Part of a small language model's weights.
Size: 3 heads of 128, MLP 768 SwiGLU, vocabulary 8192, 29.9M parameters.
Architecture: RMSNorm before each block, rotary positions, no biases in attention or MLP, embeddings untied during training, normalized queries and keys, local attention windows, gated attention, capped logits.
Training: a variant of Muon for these matrices, 11587 steps.
Each number is 50 + 10 x the weight over its row's rms, rounded and kept within 0 to 99. Layers, rows and columns count from 0. The size before them is the row's rms in percent of the matrix's.

# layer 3 attention query, 384x384, rms 0.103, rows 155-191, columns 96-191
105:41 67 64 46 52 57 37 44 53 59 54 39 44 42 57 61 52 58 43 38 50 39 60 28 49 46 36 48 36 41 70 47 53 54 48 45 44 67 58 43 41 61 55 56 26 25 54 56 25 44 50 52 65 54 47 53 46 58 50 54 59 66 33 34 52 41 37 38 54 47 48 47 56 49 32 51 38 62 48 50 50 43 42 52 39 44 55 56 54 46 79 54 39 38 76 49
103:57 59 28 36 56 50 61 50 48 53 54 50 51 63 30 46 61 50 42 54 53 52 45 39 37 41 44 62 50 52 60 47 55 48 43 52 64 72 40 61 52 38 60 59 32 46 49 40 59 64 58 52 47 55 49 63 45 54 56 55 42 54 69 54 40 50 29 53 37 54 57 34 36 42 42 61 39 63 50 60 56 62 28 48 60 32 48 60 57 23 65 54 45 42 48 28
102:46 50 45 67 57 52 41 43 51 37 41 53 59 37 51 68 39 51 53 50 63 50 25 46 45 57 46 37 56 28 44 46 55 66 62 41 61 42 46 48 47 55 50 50 48 48 36 41 59 58 52 60 53 61 64 42 48 30 46 68 48 41 63 49 39 56 34 54 55 50 56 36 39 50 65 55 70 50 60 51 54 40 53 42 43 41 49 45 66 39 48 54 45 64 44 44
113:55 37 42 47 54 54 43 40 37 47 54 50 41 54 47 46 53 39 54 43 42 51 45 61 33 62 50 44 32 52 53 53 52 48 46 41 53 49 49 62 56 37 47 58 60 52 44 46 60 50 37 49 55 54 47 42 41 47 72 39 36 40 39 56 58 57 41 51 35 49 55 55 52 54 30 58 50 42 65 33 56 57 44 56 64 53 43 42 58 42 45 54 43 48 60 42
104:45 57 32 29 55 49 37 45 46 39 52 57 54 51 46 43 52 48 63 48 47 21 53 51 55 65 59 61 52 50 53 35 48 47 52 58 62 41 59 45 41 38 62 47 35 44 51 42 61 58 45 51 57 58 42 36 62 35 40 38 62 67 42 46 45 45 67 47 66 48 57 37 63 40 44 23 51 56 58 58 55 59 44 63 42 34 45 73 50 57 28 54 39 63 57 57
106:49 44 72 45 40 54 55 70 57 45 47 53 55 55 43 57 42 49 44 52 54 55 54 71 50 49 53 55 46 46 55 36 54 26 55 46 49 59 54 53 48 59 55 60 53 47 38 52 43 39 74 38 45 56 46 45 48 44 42 41 44 62 63 41 45 46 38 37 38 68 40 47 44 50 48 55 52 53 43 53 56 51 44 32 44 66 54 66 64 57 50 48 60 65 42 46
099:40 62 59 27 49 42 30 48 43 34 62 66 63 52 45 43 36 63 59 58 41 47 56 46 46 57 62 59 58 45 77 34 57 32 38 36 59 46 72 49 51 53 55 57 39 48 46 44 50 56 50 45 50 67 69 69 63 64 47 49 49 46 44 56 52 41 48 46 75 42 57 53 44 33 44 58 51 45 49 47 43 55 72 41 38 46 53 49 41 35 44 45 69 39 61 32
109:50 40 45 61 39 57 51 46 50 41 45 45 46 66 70 52 50 43 49 52 57 46 40 51 68 18 47 54 40 53 52 45 56 53 50 56 47 36 65 53 61 37 72 67 54 40 54 51 61 57 71 44 32 57 45 56 49 37 40 47 50 71 59 45 35 64 63 59 58 51 45 57 53 41 34 43 51 60 44 52 47 59 70 55 46 69 45 42 49 53 35 53 60 48 52 40
114:47 56 35 51 41 48 63 34 18 65 48 33 27 52 60 41 55 42 46 49 51 55 71 59 56 57 58 48 31 58 58 47 55 50 64 47 61 33 52 41 44 56 59 53 57 53 44 31 52 45 51 59 44 45 60 57 65 62 52 43 66 65 51 66 56 49 41 54 25 46 60 66 45 55 69 35 43 64 64 58 47 48 44 52 49 56 52 46 37 58 55 48 48 56 61 58
108:47 52 36 46 49 50 56 38 48 54 43 60 28 57 37 62 61 44 53 41 57 57 41 39 51 54 35 58 49 53 47 51 53 57 59 49 53 40 47 38 33 47 38 57 41 69 50 55 48 51 45 57 45 48 62 42 50 45 59 54 59 44 39 47 60 66 50 34 46 61 50 75 51 41 43 38 28 60 52 56 53 44 50 55 49 38 66 53 47 54 59 49 43 35 67 32
106:41 65 45 52 64 54 54 53 48 43 63 37 42 51 54 47 71 55 42 55 42 49 62 70 54 42 54 57 61 52 55 56 54 19 55 40 56 42 59 56 54 40 75 53 42 47 46 48 37 47 50 30 62 47 45 41 47 52 46 56 49 37 55 42 47 49 61 59 43 56 45 35 63 37 63 55 52 69 41 56 57 47 61 63 45 32 57 50 44 49 53 46 53 44 52 55
104:55 39 51 52 38 58 63 61 45 53 51 58 41 67 54 38 38 53 48 52 66 57 63 67 42 73 55 49 52 61 56 54 54 46 40 28 47 56 39 49 37 44 51 71 78 74 47 47 31 55 46 56 60 51 52 66 52 65 52 48 48 53 37 54 45 41 50 63 50 45 43 54 50 52 59 57 46 55 64 47 48 41 37 41 48 47 44 41 39 59 59 32 48 53 69 46
108:51 52 38 41 49 47 51 68 61 53 30 51 61 38 50 40 67 64 53 46 63 36 50 47 45 52 33 45 48 41 35 48 55 53 52 45 57 34 53 41 55 42 41 42 58 41 48 44 48 41 50 63 54 58 52 45 50 58 47 50 53 38 38 49 56 49 51 71 41 38 50 56 56 47 44 38 58 44 53 29 73 57 55 58 43 46 52 56 40 42 46 61 40 63 41 61
108:31 50 55 60 46 42 37 56 51 63 41 57 52 47 35 57 57 44 61 48 49 49 62 63 36 43 61 59 57 51 72 35 58 37 61 60 58 46 41 36 52 53 42 40 40 24 45 46 52 44 50 39 59 46 57 50 35 34 30 58 39 59 36 38 32 33 56 45 29 52 42 43 70 58 42 64 34 51 54 49 45 58 67 57 48 56 61 48 54 44 44 69 36 44 54 56
110:36 60 46 41 62 54 52 57 45 42 46 53 44 39 49 59 76 56 53 36 40 58 52 65 53 62 59 64 66 69 47 37 38 49 35 68 67 52 43 45 62 37 55 58 36 30 48 60 50 40 50 51 67 45 58 40 60 52 53 47 51 48 57 42 50 43 57 60 58 37 42 37 44 55 56 59 39 51 58 57 60 58 56 64 41 27 57 50 57 61 61 48 64 35 43 34
104:48 54 43 42 56 38 55 57 76 53 61 54 55 38 61 58 56 41 33 44 57 36 28 42 44 54 43 43 50 57 52 57 37 37 59 49 47 54 38 42 64 57 43 59 34 49 50 67 61 47 64 39 42 48 51 51 55 46 54 58 47 34 51 52 27 58 62 69 52 58 52 58 59 56 59 44 59 36 48 36 56 55 46 47 49 49 50 38 54 53 49 67 41 47 24 47
105:65 67 45 65 47 37 52 31 42 60 53 35 55 45 54 50 46 35 48 52 59 45 52 48 49 55 53 37 39 54 57 54 31 63 47 56 38 56 62 50 42 50 63 51 50 67 45 63 46 34 40 56 39 65 56 50 59 46 30 48 77 47 44 49 33 51 63 39 49 48 37 44 58 41 41 71 56 59 49 62 48 62 47 45 76 84 58 47 40 44 51 61 53 51 65 53
108:57 33 43 40 37 60 49 51 65 51 39 62 62 27 48 48 45 56 59 52 51 52 43 29 50 53 42 41 71 50 72 50 57 59 46 37 52 38 62 42 31 53 48 51 50 53 54 41 54 59 61 47 57 44 57 40 47 46 49 47 54 46 47 50 35 39 58 38 41 46 61 53 41 38 50 55 34 38 40 62 63 48 50 33 60 38 39 46 46 40 63 69 42 64 55 37
107:53 35 48 42 62 41 46 44 37 55 40 14 56 56 54 59 42 32 35 73 44 52 55 78 45 49 47 49 59 50 52 54 56 62 50 51 46 37 50 40 55 41 72 58 55 64 41 40 42 39 44 65 38 62 57 44 50 37 48 67 51 57 51 50 56 77 42 66 42 61 33 53 41 33 36 51 65 42 62 50 30 40 67 70 57 67 61 53 58 38 42 41 52 55 50 34
107:33 45 47 46 54 54 54 39 60 40 48 56 57 35 41 43 58 32 40 43 53 44 43 52 39 63 50 59 52 39 51 46 55 56 44 56 54 53 53 39 50 38 57 34 42 40 47 50 53 46 51 46 55 58 54 48 53 57 53 50 33 62 45 64 70 52 58 49 62 40 43 35 60 45 48 44 49 48 39 51 32 62 46 43 52 42 66 61 63 45 62 42 47 50 50 51
111:53 50 47 53 53 55 42 47 50 55 46 55 54 59 50 64 51 32 45 67 57 54 45 42 38 25 47 34 60 51 48 42 52 55 51 63 43 55 57 49 45 39 48 66 31 67 56 58 71 59 67 57 48 59 51 40 51 38 20 42 47 48 61 49 37 54 52 50 62 52 54 45 41 49 58 67 35 35 52 38 60 49 57 41 45 49 40 45 59 33 56 61 51 41 42 54
113:42 59 54 47 47 44 40 37 49 56 60 52 65 48 47 62 70 51 43 44 50 56 62 57 48 61 46 42 66 28 54 52 50 65 53 49 42 45 42 45 58 55 61 58 58 47 45 49 44 47 49 64 37 72 70 48 39 57 43 46 46 40 54 50 61 42 42 43 56 31 32 40 51 40 53 40 50 67 64 36 47 38 65 42 56 68 38 51 49 40 43 51 56 52 58 60
106:28 36 47 40 46 59 49 61 54 53 42 45 70 49 50 40 40 59 56 45 35 55 53 45 27 54 75 28 71 47 48 30 66 69 51 40 52 40 53 52 47 60 49 42 55 57 44 49 56 60 49 51 70 34 46 36 40 46 31 52 42 31 56 42 52 52 52 49 57 65 36 55 50 50 58 41 45 47 33 53 40 60 47 58 49 44 39 62 37 63 36 52 55 50 27 54
108:65 39 52 62 41 55 58 58 31 52 42 56 39 51 32 56 34 40 61 47 48 40 54 57 50 44 65 24 56 58 48 51 41 46 48 55 38 54 43 43 53 43 40 58 33 49 48 58 55 40 45 54 21 45 48 64 48 50 54 59 44 50 56 46 53 47 47 52 50 18 55 51 46 44 57 49 58 58 26 52 29 66 40 66 57 48 63 37 42 62 44 39 55 56 51 45
117:44 51 54 64 42 40 41 52 41 36 47 28 38 64 47 58 45 45 54 57 60 42 49 42 49 48 45 40 51 56 46 50 44 52 65 61 55 58 32 55 47 42 60 63 66 45 39 61 43 46 36 58 43 55 42 72 47 48 47 41 56 69 39 44 46 47 46 59 60 39 44 71 46 53 40 51 56 52 40 42 36 33 43 60 69 59 58 51 43 40 36 56 51 61 44 50
112:47 34 51 55 47 53 58 52 60 63 41 37 55 40 35 46 49 49 50 42 51 55 45 41 43 47 40 61 38 45 43 44 42 61 58 70 45 50 51 61 54 37 44 44 45 47 31 42 43 48 59 55 38 54 43 32 51 55 52 50 50 52 40 40 48 48 43 41 61 50 46 42 53 46 59 26 56 66 51 40 68 35 50 39 50 48 60 42 44 53 45 57 74 44 60 45
106:75 58 52 45 73 68 55 57 34 66 34 57 49 38 41 65 55 58 44 34 57 55 63 67 51 49 39 49 37 52 47 35 61 51 40 42 59 26 50 48 45 36 47 60 57 60 38 50 43 42 38 49 26 44 43 55 38 64 53 61 33 64 63 51 49 55 39 31 39 53 60 64 38 45 25 40 57 46 42 49 47 65 49 54 66 47 42 44 34 50 55 64 76 59 61 30
123:51 34 46 42 31 42 51 57 68 62 48 63 45 31 33 35 45 64 51 33 76 64 41 40 47 60 49 53 42 59 69 48 58 49 65 60 39 49 66 66 51 50 48 56 51 38 55 51 60 46 45 47 67 55 46 58 44 50 53 48 56 40 43 51 55 34 35 44 43 55 46 50 45 71 65 52 50 66 51 43 60 46 42 42 46 43 38 47 50 52 53 46 39 63 20 49
113:38 54 54 61 29 55 45 55 67 46 42 61 39 44 54 48 45 51 52 55 50 51 40 42 56 60 54 53 54 42 59 38 61 45 57 44 63 37 49 48 42 47 59 57 65 50 64 48 52 30 59 45 65 43 40 52 63 54 43 52 76 33 55 59 45 49 67 53 30 46 73 44 50 60 70 62 40 50 44 53 47 58 54 45 47 42 29 58 46 42 56 58 45 47 25 41
103:53 56 41 45 56 46 75 36 54 47 59 41 48 54 40 49 34 55 42 67 66 58 46 57 42 63 70 68 64 36 30 53 51 60 48 45 73 54 58 64 45 57 53 50 54 56 44 36 56 46 36 39 34 49 58 65 54 60 49 70 58 50 36 72 50 55 51 38 45 53 24 39 50 36 62 55 39 55 38 39 30 46 50 45 33 72 43 53 56 40 45 55 76 54 46 39
104:34 53 60 43 25 39 51 58 48 47 42 53 64 66 53 50 63 42 63 67 73 50 50 39 42 55 68 58 64 60 38 28 42 45 46 46 48 51 54 46 38 49 48 44 46 39 59 35 66 42 67 66 50 41 35 57 34 42 49 56 55 79 45 64 52 51 40 52 65 48 40 38 61 57 31 74 59 46 36 47 61 43 57 48 40 61 37 42 60 43 54 47 48 30 59 39
107:56 35 63 49 38 50 48 56 51 59 46 54 61 60 52 55 52 58 54 63 48 41 40 48 47 25 62 46 32 36 59 41 28 52 42 63 52 40 60 65 51 65 25 40 52 40 53 67 51 71 61 60 62 41 71 33 59 42 72 42 53 48 59 38 66 36 46 71 32 43 47 59 52 57 37 49 50 39 57 74 42 49 48 48 46 59 48 39 42 48 58 71 52 60 35 58
105:51 48 63 41 51 50 43 44 49 37 43 45 44 53 44 55 43 58 52 41 44 45 58 47 72 50 50 42 59 32 33 60 38 49 49 33 46 55 61 35 57 57 41 54 29 54 45 48 37 50 55 49 63 38 52 66 32 40 62 48 32 47 48 53 59 49 48 48 55 52 24 45 55 48 42 32 43 55 64 57 20 58 55 41 60 35 63 59 66 48 46 64 53 53 61 32
108:58 70 57 43 55 45 68 37 37 45 66 60 53 52 50 71 57 53 39 53 68 37 64 49 42 51 48 51 49 52 58 45 52 39 30 47 64 66 50 66 44 48 53 46 61 47 59 48 62 41 55 51 45 43 35 44 67 43 43 47 45 77 60 51 42 46 67 51 50 59 65 50 39 47 38 45 58 63 57 57 69 47 56 51 59 40 45 66 55 58 61 36 49 41 56 43
108:44 53 32 46 40 46 62 44 45 48 49 41 53 55 51 71 45 54 39 54 56 36 45 73 47 42 57 37 46 53 31 54 39 61 50 56 53 37 54 38 60 67 56 60 56 38 65 40 61 41 48 43 69 47 39 37 48 52 54 43 68 46 49 39 56 53 59 51 49 66 41 58 46 36 58 35 64 52 36 62 55 40 56 36 63 46 52 62 55 60 18 37 76 68 34 47
108:34 45 56 44 57 58 61 49 34 56 37 64 31 49 49 42 45 43 39 49 46 42 64 36 55 60 56 66 69 43 40 41 44 50 44 55 38 45 48 41 60 36 49 51 51 53 42 34 40 41 62 52 53 54 62 49 38 55 74 38 62 77 31 63 51 43 67 52 47 42 51 67 55 59 47 71 49 50 54 52 61 57 53 46 57 50 58 60 38 51 44 51 49 44 57 49
111:37 37 42 54 42 38 65 53 28 55 41 55 47 45 44 45 68 51 40 64 66 50 47 48 63 59 61 43 71 54 52 54 47 50 58 51 44 40 43 51 49 24 43 36 50 52 53 47 65 63 47 62 53 18 61 52 40 69 51 49 66 41 48 47 70 48 49 42 54 46 50 63 27 48 57 48 54 36 65 53 50 55 47 56 39 26 60 30 44 50 50 57 57 45 47 51
# layer 3 attention key, 384x384, rms 0.0986, rows 155-190, columns 96-191
120:39 53 44 54 47 53 44 47 64 46 31 45 56 49 35 61 43 34 68 40 41 32 69 52 68 50 60 49 50 48 60 57 68 44 49 59 49 43 39 46 33 59 48 35 77 53 37 56 72 50 48 31 51 51 43 53 35 50 48 51 37 44 56 56 65 48 34 42 53 32 44 42 71 39 54 51 63 65 47 50 27 62 26 35 60 54 55 39 38 42 33 35 52 61 44 60
103:54 46 56 48 31 53 49 55 50 64 56 63 53 49 64 60 57 55 51 60 41 38 58 64 24 54 55 34 31 48 53 53 53 62 39 44 53 49 37 49 56 47 57 55 70 54 59 35 48 61 29 45 49 42 49 51 60 52 49 42 65 28 39 54 68 15 61 45 50 41 66 47 42 54 36 72 54 55 56 48 51 48 51 42 42 69 39 37 37 53 49 56 44 55 50 64
099:54 43 61 47 53 57 42 41 32 44 49 34 49 62 52 48 45 55 45 51 40 41 26 42 42 49 33 46 46 24 55 47 52 49 53 40 41 50 51 54 33 48 56 32 42 53 53 58 57 57 65 56 34 57 54 35 51 50 59 37 43 44 55 37 51 54 36 51 56 63 55 43 35 38 50 54 31 58 67 46 64 56 57 38 43 39 62 49 37 51 74 51 48 44 44 60
105:49 48 60 51 48 59 51 63 56 68 57 43 41 47 54 51 67 45 39 45 60 51 50 42 47 25 63 60 65 42 54 45 29 58 39 70 63 54 59 37 42 40 56 60 37 41 21 47 37 36 60 55 64 41 53 35 43 53 51 48 64 54 67 39 57 63 42 59 51 58 37 55 53 37 52 30 44 62 47 45 40 45 46 64 60 48 50 56 36 60 49 58 70 54 53 40
109:68 57 38 70 64 50 53 56 61 42 41 56 44 48 57 36 52 52 51 54 53 45 39 49 38 53 23 38 45 35 57 53 48 44 54 43 44 59 35 34 60 48 50 26 44 46 56 63 37 47 45 63 56 35 74 50 47 47 35 58 46 42 57 49 44 43 44 49 47 52 43 47 36 58 50 40 36 35 67 45 59 38 47 59 66 64 40 52 39 64 61 47 47 51 55 63
106:62 38 50 43 47 28 61 58 52 61 51 60 46 65 49 61 37 64 33 50 49 49 57 50 63 59 42 55 32 62 48 56 56 55 61 40 47 51 48 42 61 46 32 60 39 41 50 57 54 32 40 41 52 48 51 55 65 61 63 35 42 42 53 60 36 51 59 69 56 38 47 55 65 49 39 53 56 62 46 46 32 43 47 76 46 40 44 37 55 74 36 36 47 29 65 48
100:38 48 55 49 62 50 53 48 48 46 40 39 44 41 37 48 49 59 59 50 62 40 51 57 40 55 59 63 41 63 44 48 31 61 71 51 39 36 62 50 66 45 60 42 52 44 50 56 56 65 55 50 40 56 50 38 38 25 37 54 36 49 63 48 62 50 43 56 66 53 66 58 46 50 64 45 47 63 49 70 45 41 46 62 43 38 74 63 51 47 61 64 61 68 52 79
110:52 53 45 40 42 32 71 45 56 57 50 37 59 44 36 56 38 61 47 40 59 55 66 40 56 44 43 46 63 49 67 63 55 42 47 44 44 48 44 41 62 59 48 36 43 58 61 48 40 53 39 55 40 39 37 38 37 53 66 61 61 43 47 49 47 61 52 49 49 58 43 53 55 46 46 43 41 56 57 56 45 51 63 54 51 46 60 66 59 35 45 60 50 40 51 55
100:37 55 38 28 48 50 61 58 58 55 51 57 51 55 44 45 49 34 41 42 61 38 62 69 47 40 45 64 56 54 50 40 58 41 50 65 50 41 65 41 47 45 47 47 48 55 54 64 50 33 61 53 37 40 50 61 57 47 52 45 37 56 37 54 51 62 51 52 51 46 45 49 61 54 41 61 56 48 60 59 64 41 59 51 50 80 45 63 30 59 34 46 55 29 46 36
104:31 68 44 56 47 55 49 51 60 40 30 52 75 47 46 52 42 60 42 57 34 56 46 45 63 65 57 57 52 40 49 53 59 57 35 54 51 61 50 66 67 39 51 49 70 70 34 55 48 47 35 49 47 43 49 69 47 49 49 51 45 60 40 60 43 32 68 57 48 33 40 20 56 64 52 53 52 58 56 42 49 37 63 58 46 51 39 42 48 59 56 48 56 70 58 67
104:51 44 44 49 47 52 38 62 42 40 41 62 41 43 49 39 43 66 66 40 49 45 66 49 38 49 49 52 35 57 53 51 68 44 62 36 39 46 45 55 46 45 34 54 34 50 59 48 47 58 37 50 37 70 47 50 55 62 64 50 60 47 41 53 64 34 41 38 61 52 47 56 45 61 43 59 53 51 58 39 63 34 53 42 52 55 59 38 53 49 47 43 47 38 66 64
109:54 63 54 64 63 64 51 55 37 44 50 56 41 67 57 52 60 43 47 45 64 69 47 40 37 53 59 76 41 32 33 49 57 53 62 66 57 54 52 51 50 41 39 56 37 47 47 62 56 33 50 46 56 44 50 58 34 60 47 45 45 45 71 66 52 57 69 64 59 57 53 45 74 54 43 56 53 59 44 56 30 54 52 40 43 54 58 67 39 36 43 48 56 79 40 56
108:42 50 37 64 66 57 39 50 45 53 60 30 52 44 61 58 54 47 41 34 48 66 59 36 35 52 38 41 60 61 54 58 70 69 58 59 68 59 45 52 52 67 63 48 48 51 64 48 44 52 39 58 47 46 48 52 35 34 44 51 51 53 60 38 56 39 56 46 42 54 46 38 29 49 65 50 54 32 45 42 49 54 38 38 55 63 41 41 69 55 65 53 51 45 42 46
108:44 57 47 40 52 32 50 55 43 57 53 38 48 53 38 58 45 57 36 55 43 60 48 67 63 58 44 28 68 71 43 58 48 44 44 36 62 54 40 46 45 44 44 36 60 70 48 55 36 60 56 58 58 46 61 64 50 39 42 51 47 57 33 44 55 49 52 49 45 69 36 62 62 57 50 60 49 69 50 64 42 33 59 33 61 47 62 53 59 31 37 32 52 47 58 39
114:43 44 58 49 49 33 51 51 38 53 54 52 50 44 64 51 39 61 71 61 40 37 58 53 29 31 62 49 46 49 57 51 63 59 44 36 44 40 53 45 57 70 56 40 47 42 55 52 53 57 25 52 54 49 48 48 36 27 37 41 34 50 57 51 58 38 43 44 48 43 52 41 41 43 51 39 51 39 38 57 54 34 42 46 54 60 57 28 56 50 60 54 49 51 50 56
105:28 68 34 44 48 25 53 45 41 63 54 51 41 40 53 60 64 47 40 62 52 53 58 68 54 49 60 47 39 37 60 62 55 31 39 36 50 53 50 59 51 46 57 60 64 47 50 64 42 49 39 57 50 67 53 54 68 47 53 74 50 44 41 54 35 36 47 31 61 46 57 40 49 57 56 44 41 50 48 43 43 61 54 58 75 50 55 41 63 61 46 40 54 32 62 29
102:48 43 55 35 55 40 62 52 51 46 49 54 50 50 60 59 72 52 31 45 61 45 50 34 67 65 42 52 64 35 51 49 41 39 36 48 47 39 47 42 56 48 38 55 46 42 43 42 47 53 47 35 54 44 64 48 68 51 55 53 56 60 47 50 41 63 42 63 50 44 59 76 66 34 44 47 55 60 56 63 34 64 49 58 47 39 56 34 48 48 39 50 50 72 53 45
097:50 47 47 53 49 44 42 46 44 65 50 40 32 66 36 54 43 54 46 47 64 47 47 41 48 41 59 38 60 61 31 55 59 53 63 45 50 53 51 41 38 50 45 52 55 58 47 61 62 36 69 54 67 43 65 54 41 52 37 53 23 11 75 45 43 49 57 58 43 49 57 54 71 54 54 41 66 50 47 56 51 42 44 50 52 48 62 54 48 47 44 49 38 51 46 50
101:58 68 54 60 53 64 56 63 41 61 48 51 60 47 40 41 46 53 65 43 48 42 30 52 61 42 58 53 51 40 46 43 57 44 56 65 43 49 38 55 41 54 46 60 60 37 28 57 45 42 61 57 50 57 40 51 54 42 70 41 38 54 63 55 44 60 46 45 43 52 48 57 43 30 44 45 60 33 37 60 29 40 56 68 80 54 53 47 56 53 42 45 57 36 54 35
107:55 52 76 44 32 65 38 39 40 34 49 40 37 45 63 27 56 69 49 50 37 50 55 48 55 63 58 67 63 49 67 38 44 60 56 44 50 60 50 45 52 52 46 35 42 35 64 37 59 41 66 47 48 58 61 48 50 49 42 52 62 74 51 54 48 28 47 55 44 58 56 28 37 53 47 60 61 45 27 59 61 54 46 39 69 47 48 34 46 31 49 51 41 49 45 58
109:44 49 46 55 45 37 43 35 63 40 70 53 50 55 45 44 52 47 49 66 40 43 37 51 57 56 48 58 46 49 39 47 48 43 46 46 35 47 42 44 37 45 47 39 74 42 56 36 53 53 25 57 47 56 40 56 45 64 68 44 49 53 55 59 72 41 55 59 41 37 53 60 60 55 43 50 31 43 38 66 39 48 50 71 49 55 62 42 36 57 34 48 38 60 44 33
108:60 55 39 71 65 42 71 72 60 63 76 52 29 45 52 68 70 44 32 46 55 48 35 47 56 50 58 47 54 67 62 62 47 56 46 60 49 55 58 62 53 36 40 51 32 63 54 54 61 25 59 41 55 43 69 54 59 40 55 59 58 54 20 50 61 54 31 53 62 46 57 72 49 56 43 65 48 58 43 49 47 62 37 43 42 57 60 42 58 46 44 31 51 57 56 26
101:45 49 43 51 42 69 50 41 59 39 45 54 41 64 45 61 58 49 54 36 35 24 51 35 59 51 52 53 23 42 70 53 53 47 57 44 52 57 75 63 46 48 53 49 35 56 54 45 53 70 34 40 38 47 65 54 51 60 62 59 42 27 31 45 46 55 61 42 57 56 45 35 53 55 28 21 70 48 40 48 38 46 39 60 40 66 47 32 47 57 55 66 61 42 56 57
108:49 63 46 57 52 43 65 45 34 56 54 55 58 52 38 50 62 51 24 37 52 68 64 62 69 58 49 56 58 46 27 53 31 41 47 55 58 76 46 54 47 55 45 49 43 44 50 53 44 45 49 36 64 52 43 57 62 46 65 56 53 51 53 62 40 75 51 54 55 48 53 51 60 37 41 29 57 57 73 66 40 49 47 60 37 52 39 27 46 57 48 46 55 45 60 61
125:53 52 70 43 65 43 50 42 51 32 51 43 51 49 48 46 51 60 57 61 57 64 30 58 51 63 48 45 54 63 27 45 59 40 48 39 45 40 43 37 45 40 61 63 44 48 54 66 40 49 54 50 64 34 36 45 52 52 44 44 63 47 46 53 51 56 33 58 64 59 43 63 55 44 38 47 47 53 54 58 24 50 56 46 43 46 61 35 59 48 54 42 43 55 68 42
104:45 40 50 49 50 28 46 58 56 68 46 52 73 63 61 65 44 36 48 41 70 36 60 55 42 53 60 30 76 49 54 69 56 58 48 49 57 52 51 41 54 60 34 51 50 62 51 50 37 65 40 69 45 39 53 73 38 51 38 58 32 58 35 42 57 54 42 40 58 47 46 48 58 39 48 57 64 59 44 57 39 51 60 49 40 60 56 67 52 53 63 47 70 57 43 49
103:52 48 49 50 57 44 53 54 55 39 54 52 60 47 52 61 52 50 66 38 49 53 62 64 47 43 49 46 44 59 46 56 41 42 48 46 60 58 48 53 59 56 53 68 44 53 57 46 35 64 36 34 67 51 49 63 52 49 49 45 59 53 48 48 41 35 36 36 68 43 55 57 51 38 39 43 55 46 51 57 63 33 63 53 55 47 50 52 60 58 62 42 44 41 61 37
123:40 57 64 65 52 49 39 48 49 46 54 42 46 62 60 61 69 44 41 70 60 34 40 38 31 48 44 40 51 51 45 56 48 62 55 47 57 53 62 55 41 46 52 58 54 59 56 33 56 46 46 32 71 78 36 46 62 45 47 43 58 32 34 42 46 43 59 64 44 53 50 34 42 58 55 51 52 38 47 46 76 47 38 37 52 62 53 46 65 32 56 49 63 57 55 44
108:51 46 34 59 41 41 54 31 47 57 73 42 43 41 59 41 60 51 41 42 58 26 41 40 43 47 73 41 60 58 54 56 51 41 70 35 49 74 58 46 61 40 23 33 60 41 46 38 53 43 50 69 47 50 56 44 43 79 62 39 60 49 39 46 42 41 46 45 49 34 49 35 64 60 51 63 45 39 35 57 65 42 58 60 62 62 42 48 45 59 25 45 37 46 47 52
107:32 51 38 42 56 54 38 52 67 64 56 47 52 60 50 45 55 29 49 44 55 44 47 29 49 70 49 35 50 52 49 56 48 54 39 69 42 55 46 41 48 56 55 53 30 27 49 43 55 49 55 60 32 60 52 46 28 41 40 64 34 54 34 59 17 68 33 62 44 49 48 62 55 66 58 54 42 45 47 59 48 52 49 56 49 62 50 51 64 52 45 46 75 63 50 48
109:48 50 51 48 52 42 48 39 43 45 48 49 45 40 59 32 46 50 54 42 35 42 45 37 45 41 57 48 65 40 48 62 37 42 43 49 25 57 56 52 35 53 33 34 67 54 26 39 44 65 41 42 27 65 50 40 45 40 48 48 54 54 58 62 53 53 51 59 42 68 76 58 62 46 65 48 53 53 48 50 67 49 38 27 43 44 51 51 37 48 61 69 51 74 43 49
105:57 68 47 44 30 36 77 52 31 60 62 54 61 25 42 33 47 34 57 58 43 44 58 55 44 47 53 72 51 78 32 45 67 60 50 44 51 63 57 60 45 61 68 48 63 59 62 54 60 58 48 60 52 65 57 56 43 55 59 54 57 42 57 53 59 46 57 50 53 54 65 41 48 33 57 59 47 56 41 36 63 56 56 63 51 57 43 64 51 52 45 59 40 44 48 60
108:43 23 45 51 44 44 44 65 58 63 62 37 48 49 41 57 50 69 51 56 46 50 69 71 52 52 70 45 59 74 64 45 51 44 59 69 37 41 47 66 55 56 53 48 56 49 16 56 64 58 68 45 53 50 40 37 49 40 39 60 35 33 38 56 34 57 45 49 44 41 66 47 44 67 53 54 45 40 31 49 40 57 36 60 48 48 35 59 60 35 38 48 47 42 33 41
105:36 48 55 41 83 64 35 29 45 49 33 67 47 56 65 42 50 31 82 57 53 61 43 47 45 54 44 44 51 38 70 60 37 31 57 37 41 53 55 46 29 52 46 62 51 47 43 42 28 57 32 46 53 51 56 55 56 49 51 51 60 43 56 40 65 50 47 36 49 61 58 56 40 72 40 63 55 47 50 54 53 52 56 41 51 58 46 61 56 26 38 63 45 40 53 46
110:43 33 49 44 68 77 51 46 48 53 42 48 54 50 42 58 44 65 45 52 55 53 56 46 44 31 43 50 56 42 38 65 56 56 44 51 33 28 42 44 26 42 59 64 47 38 53 58 64 58 59 53 52 43 63 52 80 48 50 52 34 65 39 57 40 72 42 45 54 50 46 48 37 51 58 47 44 37 43 45 50 52 41 71 61 54 43 49 49 42 56 61 35 66 50 51
111:53 50 37 60 74 40 51 43 47 42 33 78 68 61 49 40 52 50 66 43 55 48 49 48 63 60 37 51 63 58 51 67 49 57 54 71 53 54 53 52 49 55 30 58 69 48 56 55 48 51 23 50 48 44 52 53 57 42 44 38 42 32 39 44 67 45 48 51 46 45 42 67 55 48 54 64 65 53 56 36 47 49 33 76 49 51 53 60 43 46 42 40 46 50 36 43